{
  "n_layer": 14,
  "d_model": 256,
  "n_head": 8,
  "n_kv_head": 8,
  "head_dim": 64,
  "d_mlp": 1024,
  "vocab_size": 8192,
  "activation": "squared_relu",
  "norm": "rmsnorm",
  "norm_place": "pre",
  "norm_eps": 1e-05,
  "positions": "rope",
  "rope_base": 100000.0,
  "rope_fraction": 1.0,
  "qk_norm": true,
  "attn_scale": 0.171,
  "bias": "none",
  "tie_embeddings": false,
  "parallel_block": false,
  "extras": ["capped logits"],
  "init": "uniform",
  "init_std_qkv": 0.0259,
  "init_std_o": 0.00346,
  "init_std_up": 0.0259,
  "init_std_down": 0.00244,
  "init_out_by_depth": true,
  "optimizer": "soap_variant",
  "lr": 0.0128,
  "beta1": 0.95,
  "beta2": 0.95,
  "weight_decay": 0.0,
  "lr_head": 0.00933,
  "warmup_steps": 72,
  "schedule": "wsd",
  "decay_fraction": 1.0,
  "decay_shape": "linear",
  "final_lr_fraction": 0.02,
  "batch_tokens": 262144,
  "seq_len": 1024,
  "doc_mask": true,
  "train_tokens": 903400000,
  "steps": 3447,
  "dataset": "wikipedia_en"
}
Each number is 128 + 24 x the weight over its row's rms, rounded and kept within 0 to 255. Layers, rows and columns count from 0. The size above them is the row's rms in percent of the matrix's.

# layer 5 attention query, 512x256, rms 0.256, rows 440-447, columns 64-127
size [103 103 108  99  99 105 100 110]
[[128  87 131 153 151  97 143 152 114 113 132 128 148 107 150 117 178 103  87 128 101 153 139 128 113 161 179 103  82 131 154 140 153  84 141 141  94 104 140  97 136 133 143 168 129  94 118 159 131 146 113 157 126 166 122 130 147 152 162 148 102 148 105 100]
 [139 157 149 160 157 119 123 137 151  99 123 133 109  98 134 141 143  95 175 147 134 175 155 112 122 117 128 160 149 139 123 134 120 130 100 146 130 168 125 116 125  83 115  90 157 131 159 107 135 150  97 154 141 171 135 161 132 132  87 113 124 140 134  97]
 [137 122 129 146  88 136 153  73 137 116 170  93 125 133 108 140 130 149  87 110  64 137 130 138  89 122  99 137 178 123 111 133 119 150 164 109 147 127 154 125 174 157 145 140  83 135 139 189  98 115 111 137 157 146 134 112 121 127 128 128 152 140 114 138]
 [132 103 112 111 109  94 131 110 100 107 171 141 185 127 106 152 121  99 128 140 142 109 121 117 173 134 119 111  93 122 117 191 190 100 109 147 141  97 114 114 123 130 115  77 100 119 172 101 114 124 110 122  65 164 151 153 164 160 121 140 155 131 117 125]
 [150 118 101 149  90 137 121 156 103 156 146 139 141 145 148 165 147 154 127 134 125 157 178 112 119 145 126 144 154 117 130  95 179  60 123 122 119 154 136  91 172 136  97 122 109 125 130 108 119 113  71 127 133 115 128 116 132  99  85 142 167 131 114 139]
 [133 100 135 141 114 123 147 141 137 129 129 145 148 114 127 144  88 152 127 148 152  95 103 138  97 139 153 157 125 136 100 135 129  94 155 161 118 127 149  94 150 103 106 125 139 135 101 137 155 112  83 145 166 104 150 159 115 112 115 168 159  87 149 144]
 [130 148 105  77  78 136 110 118 137 132  75 126 120 114 101 103 161 139 111  91 122 126 131 153 115 157 148 130 168 111 130  80 135 137 168 120 132 118 163 134 149 120 134 164  85 114 128 116 147 134 152 130 143 108 123 109  95 152 116 110 149 138 158 128]
 [127  82 132 165  80 151 154 141 116 124 118 161 100 130 119  87 104 114 134 115 115 154 139  92 129 134 153 157 130 171 107 140 105 126  89 140 118  81 132 107 140 173 165 110 129 131 106 136 135 126 117 164 157 106 135 101 154 119 116 175 123 128 131 128]]
# layer 5 attention key, 512x256, rms 0.253, rows 440-447, columns 64-127
size [100 104 105 106 104  99  99 108]
[[105 112 159 107 151 128 128 108 107  99 166 113 144 120 129 125 151 145  95 116 128  94 148 123  99 128 113 120 105 111 144 130 125 116 112 134 140 135 148 155 118  92 125 137 130  92 106  90 137 102 126 117 117 118 126 145 153 140 119 158 135 100 105 148]
 [112  93 125 123 107  87 115 104 139 176 124 176 142  97 111 105  93 147 122 138 100 157 155 169 143 157 142 113 129 107 141 130 170 117 128 124 173 152 120 111 143 137 155 100 122 109  98 108 166 148  94  86 123 143 153 108 117 141 130 136 147 124 123 103]
 [134 127 129 110 159 123 146 128 117 108 128 148 147 117 165  99 141 105 167  94 109 143 124 124 109 147 122 151 131 140 150  76  93 195 118 130  97 128 152 134 134 108  82  98 130 133  98 157 169 118 116 134 100  83 113 135 158  86 107 135 115 119 185 104]
 [166 124 139 126 168 121 127 149 156 182 139 123 113 147 197 124 163 136 138 116 135 138 112 114 101 103 142  91 141 122 134 149 152 149 113  93 145 150 128 133 120 146 138 138 143 148 104 105 103 161 108 160 143 150 140 141 192 137 149  87 141 155 119 137]
 [131 149 202 119 142 142 108 104 129 112 134  95 131  83 127 131  84 130  89 123 135 148 101 132 160 136 155 105  92 125 147 129 124 125 159 106 123 120 145 149  77 118  83 124 133 112 100 112  98 119 120 198 160 169  96 148 154 133 126 149 117 132 111 148]
 [143 119 166 101  98 159 121 135 147 133 152 209 129 161 143  95 120 106 140 112 116 103 116 164 102 100  88 112 109 120 107 140 118 131 144  73 143 111 169 139  69 163 147 132  99 118 120 113 131 122 118  89 127 146 141 170 145 155 153 165 124 123 151 113]
 [186 179 109 109 115 124 147 121  92  95  75 127 127 130 129  77 102 149 114 127 108  97 113 153 111 162  99 143 151 116 153 135 112  89 109 146 122  87 144 157  67  87 106 125 121 133 121 146 133 135 128 103 115 118 136  79 140 106 123 116 137 117 161 107]
 [159 133 123 140 129 110 105 141 123 139  91 154 135 174  92  92 124  96 132 131 138 164 128 112 142 143  69 135 116 137 113 144 125  69 113 110 122 131  70 157  99 127 120 132 131 108 147 122 124 124  96 106 120 118 141 164 149 115 120 161 113 112 127 117]]
# layer 5 attention value, 512x256, rms 0.303, rows 384-428, columns 64-127
size [ 98  94  91  87  88  86  96 103  83  96  89  90  88  89  88  83  98 100 108  94  87  95  84  87  95  98  90  97  92  95  93  90  84  92  98  96  95  92  98  90  95  93  99  87  93]
[[106 147  96 131 178 126 117 137 138 111 172 138 150 131  88 118 113 127  93  51 124 140 178  99  81 149 157 134 118 148 180 133 115 145 104 123 124 137 117 100 176 134 150 138 111 159 120 114 133 140 123 135 124 135 177 118 108 119 132 150 109 145  73 112]
 [101 149 117 110 139 161 148 122 135  88 103 141 120 124 104 120 103 161 160 150 136 127 146 165 110 180 130 147 186 102 201 134 128 114 161 121 139 129 156 124  92 147 124 155 138 132 140 102 157 144 125 106 118 138 142 113 112 135 120 150 121 112 136 139]
 [145 128 126  76 140  78 119 116 135 134 139 125 150 169 132 114 143 151  90 130 132 162 162 140 153 163 107 140 149  99 136 109 153 133 122 104 125 135 153 114 157  85 131 136  83 132  91  97 109 131 115 136  96 140 160 138 161 128 144  89  91  95 118  65]
 [130 149 103 139 141 156 136 148 103 184 137 105 142 105 127  91 125 134 146 133 146  99 101 107 101 125 146 108 153 108 117 112 140 181 133 109 124 118 150 145 135  82  78 129 101 157 134 114 111  81 105  81 106 148  99 166 172 120 132 159 162 114 150 145]
 [148 125 177 146 135 115 165 124 124 155 168 110 158 111 126 118 132  95  98 121 131  72 148 134 119  68 105  89 123 180 146 135 113 188 156  97 160 103 119 137 116 117 156 108 116 116  90 127 116 117 146 130 100 151 142 150 101  95 118 128 148 115 113 161]
 [157 146 167 115 117 178 162 108 139 146 114 114 100 131 119  97 114 148 141 141 128 113 136 131 129 126 150 143 178 112 132 160  97 147 121 108 107 111  99 124 126 126 148 105 128 114 122 112 142  92 162 127 156 150 147 108 109 128 128 139 178 125 170 147]
 [150 138 109 157 161 101 139 139 148 130 186 121 156 116 133 117 149 153  55 130 145 159 158 132  92 130 126 142  93 162 170 141 102  91  81 109 111 132 121 134 172 153 130 119 128 116 101 108 126 134 136 149 104 148 134 146 145 113 118 100 125 153 156 115]
 [111  99 113 137 110  97 161  95 121 104  78 115 108 115 142 176 127 143 117 138 128 109 161 103 151 110 136 157 147  97 160 134 126 123 138 134 169 145  90 102 104 153  90  64 153  82  82 110 111 107 129 139 170 161  78 108 105 146 166 155 143 106 154 130]
 [160 156 120 150 167 173 138 130 169 113 117 145 186 200 124 123 146 105 142 113 136 156 109 104 160 104 124 141 143 111 113 125 114 143 155  70 126 134 140 106 115 140 109  92 110 149 131 141 164 122 142 101  80 116 159 165 162 136 123 145 138 158 192 155]
 [ 81 140 109 119 112 123 123 147 149 121 104 121 127 105 151 133 115  80 129 125 131 118 142 139 157 107 134 122 145  93 136 117 158 133 112 129 109 153 156  96  50 133 127 125 166 127 108 135  92 127 169 111 141 114 114 175 145 158 112 131 136 163 158 102]
 [167 111 150 162 131 102 145  66 107 138 119 138  92 158 111 128  92 146 148 161  78 155  95 124 118 130 125 143 111 163 124 145 127 175  97 104 140  86  95 168  97 159 125 111  80 122 160 135 152 169  96 115  98 107 170 139 148 104 134 133 123  95 110 106]
 [140 131 171 137 148 169 144 122 144 136 140  99  93 160 100 128 129 158  80 116 116  85 119 136 107 146 119 150  69 145 114 145 149 130 162 158 164  84 127 139 127 131 126 121 151 148 149  99 113 149  95 168 109 170  79 133  99 124  96 125  89 105 103 123]
 [140 126 135 156 133 161 123 136 114  95 114 141 105 124 121 150  96 127 107 136 151 117 118  78 147  91 109 112 138 132 133 119 132 103  90 116 164 119 134 137 106  77  69  96 107 121 138 135 147 149 148 149 108 123 115 126 144 131 128  91 122 122 144 164]
 [147 140 124 149 131 142 121  67 164 146 101  91  88  96 123 138 176 109 104 184 142  83 138  87 142 125 118  91 159 112  78 141 162  80 124 139 111 143 108 148 142 178 131 127 147  97 126 118 124  97 142 189 127 101 141 141 140 158 164 122 130 115 126 105]
 [146 127 159 136 164  83 163 133  92 135 162 134  98  87 153 125 109 107 125 138 124  95 120 137 145 132 132  99 128 127 141 112 126 120 128 145 127  94 133 136 108 124 126 110  98 122  99 178 127 108 162  99 139  83 142 143 122 161 154 164 118 144 117 134]
 [159 167 118 105 133 101 143 153 123 103 135 148 116 124 125 146 151 135 139 102 136 123  94 102 108 122 130 117 138 115 109 143 119 106 113  93 122  97 143 172 130 126 144 104 135 164 170 137 129 158 125 103 140 101 137 130 126 149 124 114 121 119 106  97]
 [161 155 114 117 129 125 122 173 121 139 148  75 138 152 148 132 132 141 126 109 129 105 137 139  69 131 128 130  93 152  91 144 141 114 116 118 138 127 154 129 169 121 117 149 167 118 162 116 154  89 128 118 134  73 148 132 150 120 109  78 145 146 139 133]
 [115 119 126 123 148  98 107 145 124 137 149  56  92 158 165 108 121 124 125 117 109 126 104 108  87 148 167 136 131 104 160 105  98 144 108 109 115 140 117 112 163 129 123 145 140 123 158 164 145 165 148 145 142 164  95 111  86 148 132 172 147  98 104 137]
 [121 129 166 120  97 132  93 110 145 136 125 107 129 113 152 117 125 154 145 155 159 135 110 106 148 133 154 125 143 138 104 139 108 149 136 133 107 100 128 139 117 120 156 144 136 114 114 119 153 176 161 169 143 118 105 134 169 151 165  90 106 136 137 127]
 [136 141 147  99 173  84 105 109  81 132 138 131 149 144 105 136  77 168 157 117 128 142  96  99  98 146  96 124 157 145 135 144 134 136 157  81 109 131 136 147 112 133 126 153 167 120 104 151 129 160 119 128  63 114 152 123 103 132 140 139 166 131  97 154]
 [ 87 122 120 120 137 131 155 125 147 122 116 106 156 129 123 164  58  89 185 133 143 118 171 131 123  82 121 144 137  93  86 103 107 106 161 119 142  92 145 127  92  98 125 121 161 119 150 142  96  95 107 121 143 130  99 119 124  66 119 144 151 117 127  95]
 [178 156 168 146  96 113  84 122 130 127 122 152 114 149 203 135 130 123 127 167 140 133 127 121 129 122 125 112 176 118 170 112 102 130 103 175 150 136 143 105  67 169 124 119 143 125 127 124 159 139 122  83 110 131 129 129 120 132 129 151 122  88 111 122]
 [163  73 139 138 144 179 108 146 173 134 150  98 153 136  92 129 153 139 152 137 117 109 121 105 132 157 165 119 141  97 119 100 159 206  94  87 127 127 146 115 147  93 192 133 129 107 163 116  91 136 127 147 114 107 152 131 159 106 147 113 134 134 141 103]
 [133 113 142 140 128 206 155 168 121 140 106 127 114 111 154 102 135 108 120 155 140 102 108  99 146 151 183  71 183 138 104 148 132 115 154 139 139 100 110 144 130 148 131 106 104 111 105 133 207 131 153 167  80 152 101 123 101 110 145  89 142 134 152 146]
 [123 163 105 133 130 137 131 155 150 167 187 138 141 119 142 135 178 167 172 121 107 114 179  99 111 162  74 135 137 159 110 170 163 170 124 125  87 130 154 137 141 125 131 135 140 133 107 151 131 134 124 164 105 120 101 143  63 163 138 165 133 158  88  87]
 [145 145  89 123 160 138 169 142 131 146 167  82 119 135 150  94 109 116 106 101 144  88 114 127 149 153 162 139 103 156 105 118  96 149 128 118 125 133 130 183 149 111 126  77 195 124 146 135 114  96 148 106 152 134 151 139 157 108 151 137 106 103 135 119]
 [147 122 148 176 164 160 110 103 174 141  98 164 112 147 116 166 176 121 135 127 136 124  77 140 153 140 142 135  99 140 120 139 140 145 110 133 113  82 153 128 121 148 126  94 126 115 120 110 116 125 170 124  99 112 137 137 138 129  87 184 113 110 118  76]
 [ 81 113 175 126 132 115 178 159 121 103 120 140 177 110 148 113 116 134 114 102 143 112 128 123 123 140 131 106 113 116 146 115  94 176 150 162 133 144 122 122 152 125 113 179 167 114 119 160 142 116 122 118 160 142  90 132 117 110 147 135  93 154 134 127]
 [139 115 152 144 112 133 109 120 115  88 159 134  84 141 126 107 140 130  98 140 156  84 118 116 142 145 189 108 140 133 151 162 151 134 137 154 134 135 153  90 101 123 140 144 169 121 128  78 127 121 113 175 155 159 171 118 117 164 135 143 152 182 132 104]
 [119 181 119 156 128 145 157 122 155 114 129 109 102 147 112 130 136  98 138  94 124 159 161 140  75 160 119 159 121 111 124 122 155 134 160  83 127 117 133 170  99 114 164 160 135 149 153 157 114 166 115  81 157 115 120 100 143 120 131 153 103 135 108 175]
 [122  99 163 111 109 126 140 150 164 160 129 149 154 121 193 127  92 109 143 120 120 150 141 115 153 108 133 128 139 132 170 139 142 120 150 125 129 138 141 108 121 158 131 164 135 135 137  99 151 141 128 173 159 118 163 105 105 174 107 176 126 102 165 110]
 [104  94 168 114 160 155 119 174 119 103 145 150 107 140 151 142 125 151 147 125 163 142 128 123 111 110 150 113 101 121 138 130 134 163 101 134  96 192 145 147 161 167  64 106 101 147 117 131 124 101 165 124  94 125 133 116 172 130 171  95 111 147 166 125]
 [119 144 112 132 152 119 131 123 122 153 116  89 110  91 124 110 151 146 116  97 110 133 168 173 147 119 122 108 131 142 106 121 112 124 143 111  93 141 145 157 153 115 120 109 132 112 135 120  88 161 127  92 141 108 166 117  87 146 138 122 133 117 165 138]
 [125 133 127 114  87 133 124 115  84 126 134 116 116 143 168 132 123 108 113 150 109 155 122  98 133  71 121 169 104 132 141 112 147  93 138 134 140 129  93 100 113 121 113  92 101 116 120 170 150 200 144 164 137 127 133 119 134 107 167  98  91 140 194 143]
 [ 64 136  90  90 149 100 116 123 153 153 155 140 116 138 130 102 106 119 120 137 125 117 155 148 120 114 134 109 106  95 163 128 140 116 122 109 135 141 157 125 154  77  87 141 152 150 175 117  76 101 145 104 121 115 111 119  65 124 182 158 134 168 119 138]
 [165 118 117 122 138 115 128 171 157 153 146 113 135 107 154  99 129 132 102 118 143 158 156 128 148 129 163 107 132 161 218 146 120 116  96 174 124 113 155 100 130 133 141 160 146 150 128 117 155 130 111 155 116 141 148 150  91  98 164 129 112 112 154 127]
 [140 155 160 116  89 139  96 103  94 123 160 122 105 100 108 117 118 120 125 148 118 176 117 121 143  92 104 128 101  91 125 127 148 150 122 136 124 123 121 121 140 112 125 131 147 143 131  92 122 137 158 109 158 126 153 145  87 132 125 193 136 149 127 146]
 [135 149  55 140 150 112 180 120 147 114 141 114  95 154 106  89 161 137 108 106 102 135 132 142 113 123 158 145 188  74 119 135 100 107 151 124 139 146 126 141 114 107 106 147 136 148 115 133  77 150 136 106 100  93  96 120 152  96 140 111 149 188 109 148]
 [105  96 104 107 140 145 140 138 137 100 111 154 119  72 122 124 134 131 109 112 111 157 128 169 115 144 148  79 145 176 150 120 154 100 139 138 102 178 150  98 136 132 118 119  82 133  59 153 183  78 136 120  84 138  93 127 140 118 126 130 121 140 154 120]
 [143 119 105 119 150 106  82 141 134 178 145 126 124 166  86 111 137 175 128 157 131  72 129  92 118 132 137 135  95 172 134 153 137  96 143 114 175 189 128 127 119 107 156 119  87 142 107 122  94 113 158 147 128 128 105  90 151 138 133 152 111 159  90 114]
 [140 143  93 112 121 123 134 183 131 135 104 161 163 123  99  95  89 123 128 138 152 122 124 159 133 158 114 175 165 129 145 135 140 126 139 106 148 151  90 107 135 132  75 131 126 157 139 128 144 129 138 147 177  82 154 115  76 103 114 103 186 116  98 125]
 [125  93 135 103 111 122 141 156 105 163 130 130  85 122 156 129  77 131 151 112 161 164 150 132  89  97 162 132 130 147 149 171 110 125 120 176  90 160 118  99 143 121  81 141 133 141 125 146 131 134 143 137 127 109 108  89 124 113 161 129 153 128 146  97]
 [169 144 106 129 150 164 177 102 141 153 132 117 129 166 155 150 118 118 164 153 110  93 145  87 154 110 129 197 100 128  66 151  96 112  96 123 130 122 110 138 132 164 123 113 123  86 139 130  82 145  87 136 104 110 154 133 123 120 102 109 138 162 103 125]
 [180 124 133 118 163 128 154 124 150 147 121 149 128  88 129 157  89  56 127 159 156 136  97  96 133 113 113 127 135 110 144 156 138 105 119 113  99 149 111 109 108 158 159  95 144 130 161  97  79 146 154 143 124 120  99 122 138 152 135 116 129 139 149 174]
 [ 82 171 113 109 162 139 137 104 106 114 105 136 160 127 103 133 114 129 161 106 145 140 148 155 123 144 148  99 109 113 115  98 132 116 100  93 152 161 138 129 107 151 101 130 136 140 152 140 132 132 135 112 146  71 157 103 119 150 148 112 112  98 137 168]]
# layer 5 attention output (transposed), 512x256, rms 0.283, rows 384-427, columns 64-127
size [ 97  97  92  95  93  93  95 101  92  97  95  95  96  95  90  93 101 100 110  95  89  97  93  94 100 102  91 100  97  96  95  89  94  95 103  97  97  95 101  94 100  96  97  90]
[[112  78 175 152 139 141 164 117 137 122 144 129 103 145 101 127 119  74  95 103 139 143 111 160 115  91  69 134  92 140 132 158 123 137  97 117 111  89 146 131 161 131 103 136 114 130 161 109 125 128 180 153 133 155 121 143 121 125 107 116 142 127 102  96]
 [133 119 130 122 134  95 136 127 122 135 140 124 108 110 123 140 134 170 158 134 142 116 117  82 121  50 136  92 110 138 126 172 163 149 105 130 145 106 139  82 135 166 129  94 138 137 105 147 112 107 121 116 143 132 136 129 100 153 125 175 139 166 138 115]
 [ 92 122 118 169 110  96 119 146  99 175  96  77 136 140 111 158 169 133 135 122 104 136  92 108 163  90 152 141 157 149 106 123 142 104 156 129 122 124 128 154 150 120 104 106 121 167 114  91 109 149 140 136 153 123 127 158  93 118 158 182 116 111 100 196]
 [108 151 110  95 101  99 110 135 125 123 132 126 102 156 134 129  74 119 136 135 177  95 115 112 108 162 134 160 102 135 116  91 114 122 104 137 157 169 160 135 132  94 123  68 136 153 127 119 151 147  89 151  91 105  80 116 151 120 146 135 117 128 107 147]
 [ 96 130  90 105 166 129 118 123  84 108  77 129 169 128 138 164 128 136  94 124 133 141 102  91 110 113 156 144 158  89 101 121 114 153 132 152 126 121 149  86 138 153 128 137 123  79  97 107 132 106  98 135 143 146 131  58  90 127 111 161 151 134 119 159]
 [119 104 151  86 126 123 153 101 136 120 100 121 131 128 115 131 125 135 143 138 101 102 118 147 103 108 112 120 123  73 160 142 129 116 105  97  85  81 102 142 156 128 163  96 154 123 142 170 158 148 128 111 116 128 143 120 123 143 145  87 121 115  60 142]
 [124 120  92 138 126 123 139 147  99 120 143 122 147 133 121 162 161 117 136 125 100  93 128 129 111 156 128 139 136 130 138 120 105 149 137 180 134 117 167 124  86 188 123 174 118 127 171 129 128 127  97 126 153  97  80 129 205 104 143 137  81 137 121 141]
 [136 133 109  74 155 128  56 106 122 122 136 125 117 105  97 114 144 120  99  87 140 150 120 166 110 121 102 111 148 162 127 167 158 126 164 148 145 129 137 114 138 135 134 148  75  94 114 125 132 135 141 122 101 124 105 110 114 149 171 144 127 132 144 170]
 [154 131 176 122 158 129 146 144 143 150  91 181  93 104 113  86 124 163 131 125 133 136 143 135 165 170 120 128 145  84 101 163 129 147 115 110 100 104 113 113  90 107 138 142 105 115 113 122 127 119 113  88 131 124 113  84 105 119 107 135  80 146  92 160]
 [118 183  76  88 105 134  90 129 155  99  91  99  91 119 114 103 154 155  95 136 176 158 140 126 130 142 146 136 177  76 159 104 121  98 116 106 144 124 156 107 158 133 114 124 112 139 165 127 106 147 114  69 164 123 118  92 132 121 132 109 124 101 105 159]
 [146 102 102 163 118 124 126 122  84 166 148 121 140 151 129 192 151 149 135 120 157 125 103  97 145 163 152 125  83 134  81 156 120 142 119 129 128 115 113 139 155 103 129 116 175  99 123 138 131 128 117 140 147 182 146 128 117 130  92 111 128 166 146 182]
 [124 160 108 187 170 115 140 149 150 136 151 104 119 126 121  89  95 144  82 132  73 116 119 109 139 107 135 143 129 153 154 139 152 142 102 125  81 100 133 141 132  95 114 165 155 163 112 155 164 146 105 121  94 134 140 128 117  84 200  92 108 181 140  95]
 [118 171 120 135 105 140 167 115 108 137 120 149  99 127 125 151 124 149 133 158 136 116 113 109 116  97 154 108 125 121 129 161 152 148 114 150 122 121 107  91 145 159 112 124 120 119 107 150 137  87 156 149 136 161  72  85 112 141 141  92 128 118 160  97]
 [141  95 120  96 140 142 135 132 171 111 141 101  90 128 144 121 106 114 129 147 109 149 115 148 162 126 126  98 171 107 155 112 132 137 128 111 168 130 149 103 159  87  95 124 109 111  98 112 115 134 109 141 149 160 109 113 148 119 195 169 156 109 128 154]
 [163 103 116 104 128 139  94 143  93 108 153  98 122 130 134 116 151 148 109 115 130 106 124 111 174 134 102 107 162 156 101 123 111 133 129 116 143 122 149  98 105 106 136  95 140 175 139 112 134 162 105  99 111 116  73 154 111 159 142 131 149 130 131 138]
 [118 156 141 133 124 136 100 163  86 155 168 118 141  72 123 124 149  82 110 129 122 120 135  93 123 138  87 123 129 125 133 194  90 128 129 102 113 130 132 138 144 128 111  99 171 136 139 140 169 135 141 116 129 156 145 117 142  93  89 141 153 132 114 140]
 [125 103 145 129 134 126 148 150 148 104 116 124 143 139 116 109  97 129 123  71 162 166  94  96 150  85 141 152  99 121 120  93  84 129 103 154 158 116 115 147 144 150 128 114 166  66 163 165 110 117  91 121 152 113 129 156 124 117 137 115 132 145 142 145]
 [176 154 156 149 135 144 153 177 110 124 158 135 134  96 105 123 120  93  94 105 152 123 133 112 145 159 104 120 143 141 125 113  93 123 139 140 162 141 168 176 112 154 119 113 123 152 107 143 175  81 102 147 146 124  95 110 112  89 154  96 128 128 114 172]
 [149 129 172 162 152 117 163 127 155 126 114  93 112 125 133 112 133 139 132 104 100 124 137 125 120 158  87 135 140 108 144 122 104 140 140 116 159 127 103 134  99 116  92 153  69 124 150 135 132 160 114 130 126 131 121 103 107 121 156  90  99 112 129 138]
 [114 164  90  98 137 167 134 117 132 158 120 159 143  99 112 128 118  57 126 126 172  90 142  99 153 106  83 122  91 159 150 129 167 102 158  96 113 159 155 121 144 150 141 133 145 136 131 109 156 134 130 147 153 126 153 142 104 121 111 131 112 153 125 150]
 [120  95 121  99 111 116 123 133 155 129  47 134 153 166 145 157 118 122 106 176 123 140 157 125 107 101 133 109 131 142  91 155 162 127 148 102 156 119 125  70 141 110 125 138 147 143  88 140 167 101 145 156 139 150 129  78 103 150  67 152 155 124 165 123]
 [142 149 137 136 126 145 161 110 102 146 170 114 131 121 151 144 116 163 132 141 118 152  75 158 158 137 122 102  94 145 167 130 118 143 121 159 123 118 136  99 122 150 125 133  77 111 112 127 100 122 151  85 107 173 151 112 161  99 157 139  98 119 158 143]
 [100 132 118 146 149  94 115 140 158 144 119 168 109 148  90 124 110  99 103 132 113 110 139 164 128 151  92 104 129 128 119 137 169 135 157 134 138 143 113 152 144 109 118 128 103  92 101 129 120 136 150 144 121 132 117 136 149 131 133  80 139 127 196 194]
 [ 84  87 155 107 122 154 145 149 123  71 147 162 145 117 117 168  89 161 203 140 133 132 147 127 130  97  77  83 129 148 109  96 156 104 116 105 154 180 165 111  86  97  75 153 125 111 138 121 148  95 100 123 106 109 115 131 127 120 121 119 140 110 130 175]
 [118 152 104 102 166  86 142 109 127 120  98 175 128 167 157  81 143  81 100 148 141 109 146 158 110 145 131 168 140 115 134 113 138 119 111 100 158  99 124 148  99 148 142 112 138 130 117 126  98 115  87 126 125 117 149 156 127 115 104 138 127 116 121 143]
 [105 163 154 118 123 152  92 120 135 135 114 146 152 109 130 107 147 143 140 106 134 153 119 163  96  84 113 135 121  98  93 131 102 112 126 115 103 133  87 142 141 111 120 124 119 142 167 148 139 132  89 107 148 130 124 117  73 131 120 114 100 130 125 151]
 [139 122 153 155 114 126 101 133 170 113 105 100  73 132 154 183 111 146 148 138 118 116 137 114 143 151  93 111 120 132 131 126 123 131 173  93 120 147 196 109 151 119 131 150 156 127 133 113  82 128 129 169 122 155 134 130 169 112 139 172 109 135 114 154]
 [127 130 130 118 115 175 112 132 117  85 149 126 169 116 172 164 129 139  93 119  91 108 124 120 103 113 117 148 118 163 138 116 145 126 117 142 111  95 103  98 139 111 137 115 102 138 131 144 139  92 102 135 109 162  97  76 132 147 185 105 139 146 110 153]
 [151 138 103 125 129 151 137 142 126  89 141 130 150 145 125 138 123 115 174 120 140 135 126 157 101 101  95 113 150 121 142 141 221 109 129 126 123  90 107 139 103 180 105  99 120  77 131 138 139 114  94 130  95 142 159 143 100 122 172 133 149 121 144  92]
 [125 108  98 126 126 136 152 152 154 126 172 140 146  91 131 109  86 120 158 166  87 119 102 121 144 132 137  98  88 123 133 113 103 134 139 101 135 117 123 114 159 113 115 166 122  92 152 162 126 152 145 136 143 123 134 118  89 123  95  79 113 128 108 116]
 [165 102 128  66 102 153 145 176 108 145 118 109 141 116  88 109  99 142 123 144 155 159 107 118 138 139 187  91 150 111 152 117 130 112 135 116 125 105 114 176 143 135 119 137  75  96 109 118 154 128 116 105 146  89 139 134 153 118 119 144 127 104 172  88]
 [165 146 159 135 115 152 119 144 114 137 109 136 111 149 126 137 163 212 159 130 107 114 106 125 143 126  87 159 117 125 160 150 133 154 103 132 131 152 128 148 114 137 127 118 105 115 109 138  84 105 131 120 130 153 145 119  92 168 149 143 201 133  97 156]
 [117 124 142 155 145 127 130 118 135 118 101 126 129 115 132 138 144 123 133 119 162 150 106  95 126 105 101  84 132  87 138  69 130 125  96 134  99 137 141 143 111 116  92 161  71 154 108 140 160 127 100 138 130 126 131 114 133 158 132 155 136 108 111 131]
 [132 112 139 150 103 134 126 122 102 128 102 104  96 112 117 134 122 140  83 134 122 112 141 135 171 142 143 130 181 151 137 113 129 139 125 179  66 129 131 119 102 131  89 126 149  98 152 106 156 149 163  92 120  78 119 135  86 195 121 116 161 150 123 130]
 [151 159  73 139 146  96 112 140 121 135 100 148 135 136 107 130 139 119 109 126 109 190 163 140 139 114 159 127 150 103 130 145 159 154 150 125 115 103  99 127 100 169 144 125 100 166  99 158 120 148  87 137 190 126 137 121 110 141 126 113 130 152 124 122]
 [132 146 144 168 162 169 153 128 145 128  96 127 112 156 121 139 133 114 126 152 173 133  69 153 153 121 114 129  91 124 118 102 120 155 148 139 164 135 105 124 123 126 147 137 123 103 129 127 153 148 150  97 130 102 132 151  80 123 150 138 127 136 118 136]
 [121 120 128 114 162 102 159 126  79 126  78 119 177 116  92 157 122 116 132 113 141 136 121 177 168 136 139  97  91 134 153 115  87  86 143 129 125 133 158 108 112 158 148 104 102 121  99 110 148  98 145 104 109 129 148 180 124  70 127 115 120 134 134 139]
 [ 81 102 136 145 121 161 130 133 114 116 123 135 128 139 133  87 122 134 142 105 183 113 155 119 127 137 149 134 115 155 102 152 116 163 176 115 125 141 119 110 136 136 152  95 147 132  94 135  84 179 141 125 111 133 128 169 130 108 181 134 140 135 100 128]
 [ 93 145 144 114  82 129  79 149  78  85 121 122 120 135 129 186 123 162 133 123 154 100 145 113 133 147 130 126 128  90  97  99 131 135 140 127 132 103 165 115  84 131 119 139 136 126  99 100 128 141 120 142 118 159 145 166 119 195 158 145 178 137 152 139]
 [130 133 147 139 102 129 137 142 136 129 163 151  76 128 134 129 119 121 138  86 102 110 139 148 137 144 108 122 185 155 140  85 165 115 122 124 126  93  66 145 114 123 134 135 153 133 153  92 106 172  84 121 101 100 143 152 136 145 133 125  90 170 152 150]
 [124 132 114  97 154  98 135 118 146  74  83 111 133 145 114 147 105 128 150  88 146 117 121 169 135 106 143  91 103 160 109 127 156 129 107 133 106 139 161 152 167 127 114 123 133 102  98 133 139  98 143 127 166  88 128 150 125 149 125 167 141  66 113 126]
 [133 129 136 123 124 125 110  83 132 127 128 116 169 103 126 136 133 186 122 142 139 112 156 122 129 125  98 156 123 138 153 121 141 144 116 108  93 131  71 107 125 129 120 131 144 111 137 126 116 144 109  98 133  89 128 117 128 146 150 152 115 148 124  96]
 [129 134 151 128 137 124 146 156 138 144 159  97 113 138 172 115 141 146 135 130 135 113 134  98 126 128 154 144 113 117 123 149 104 121 149 152  73 157 125 116 155 159 121  56 115 100 143 185 161 101 184 121 148 100 135 160 107 147 107 135 103 102  98  98]
 [139 199 120 169  91 129 139 137 119 166 134 131 100 117 111 116 172 106 170 109  92 129 149 148 142 123 135 140 123 137 123 115 158 166  85 120  79 160 101  95 127 148  80 135  86 143 127  94 184 121 137 137 138  99 100 152 124  99 115 195 151 152 124  90]]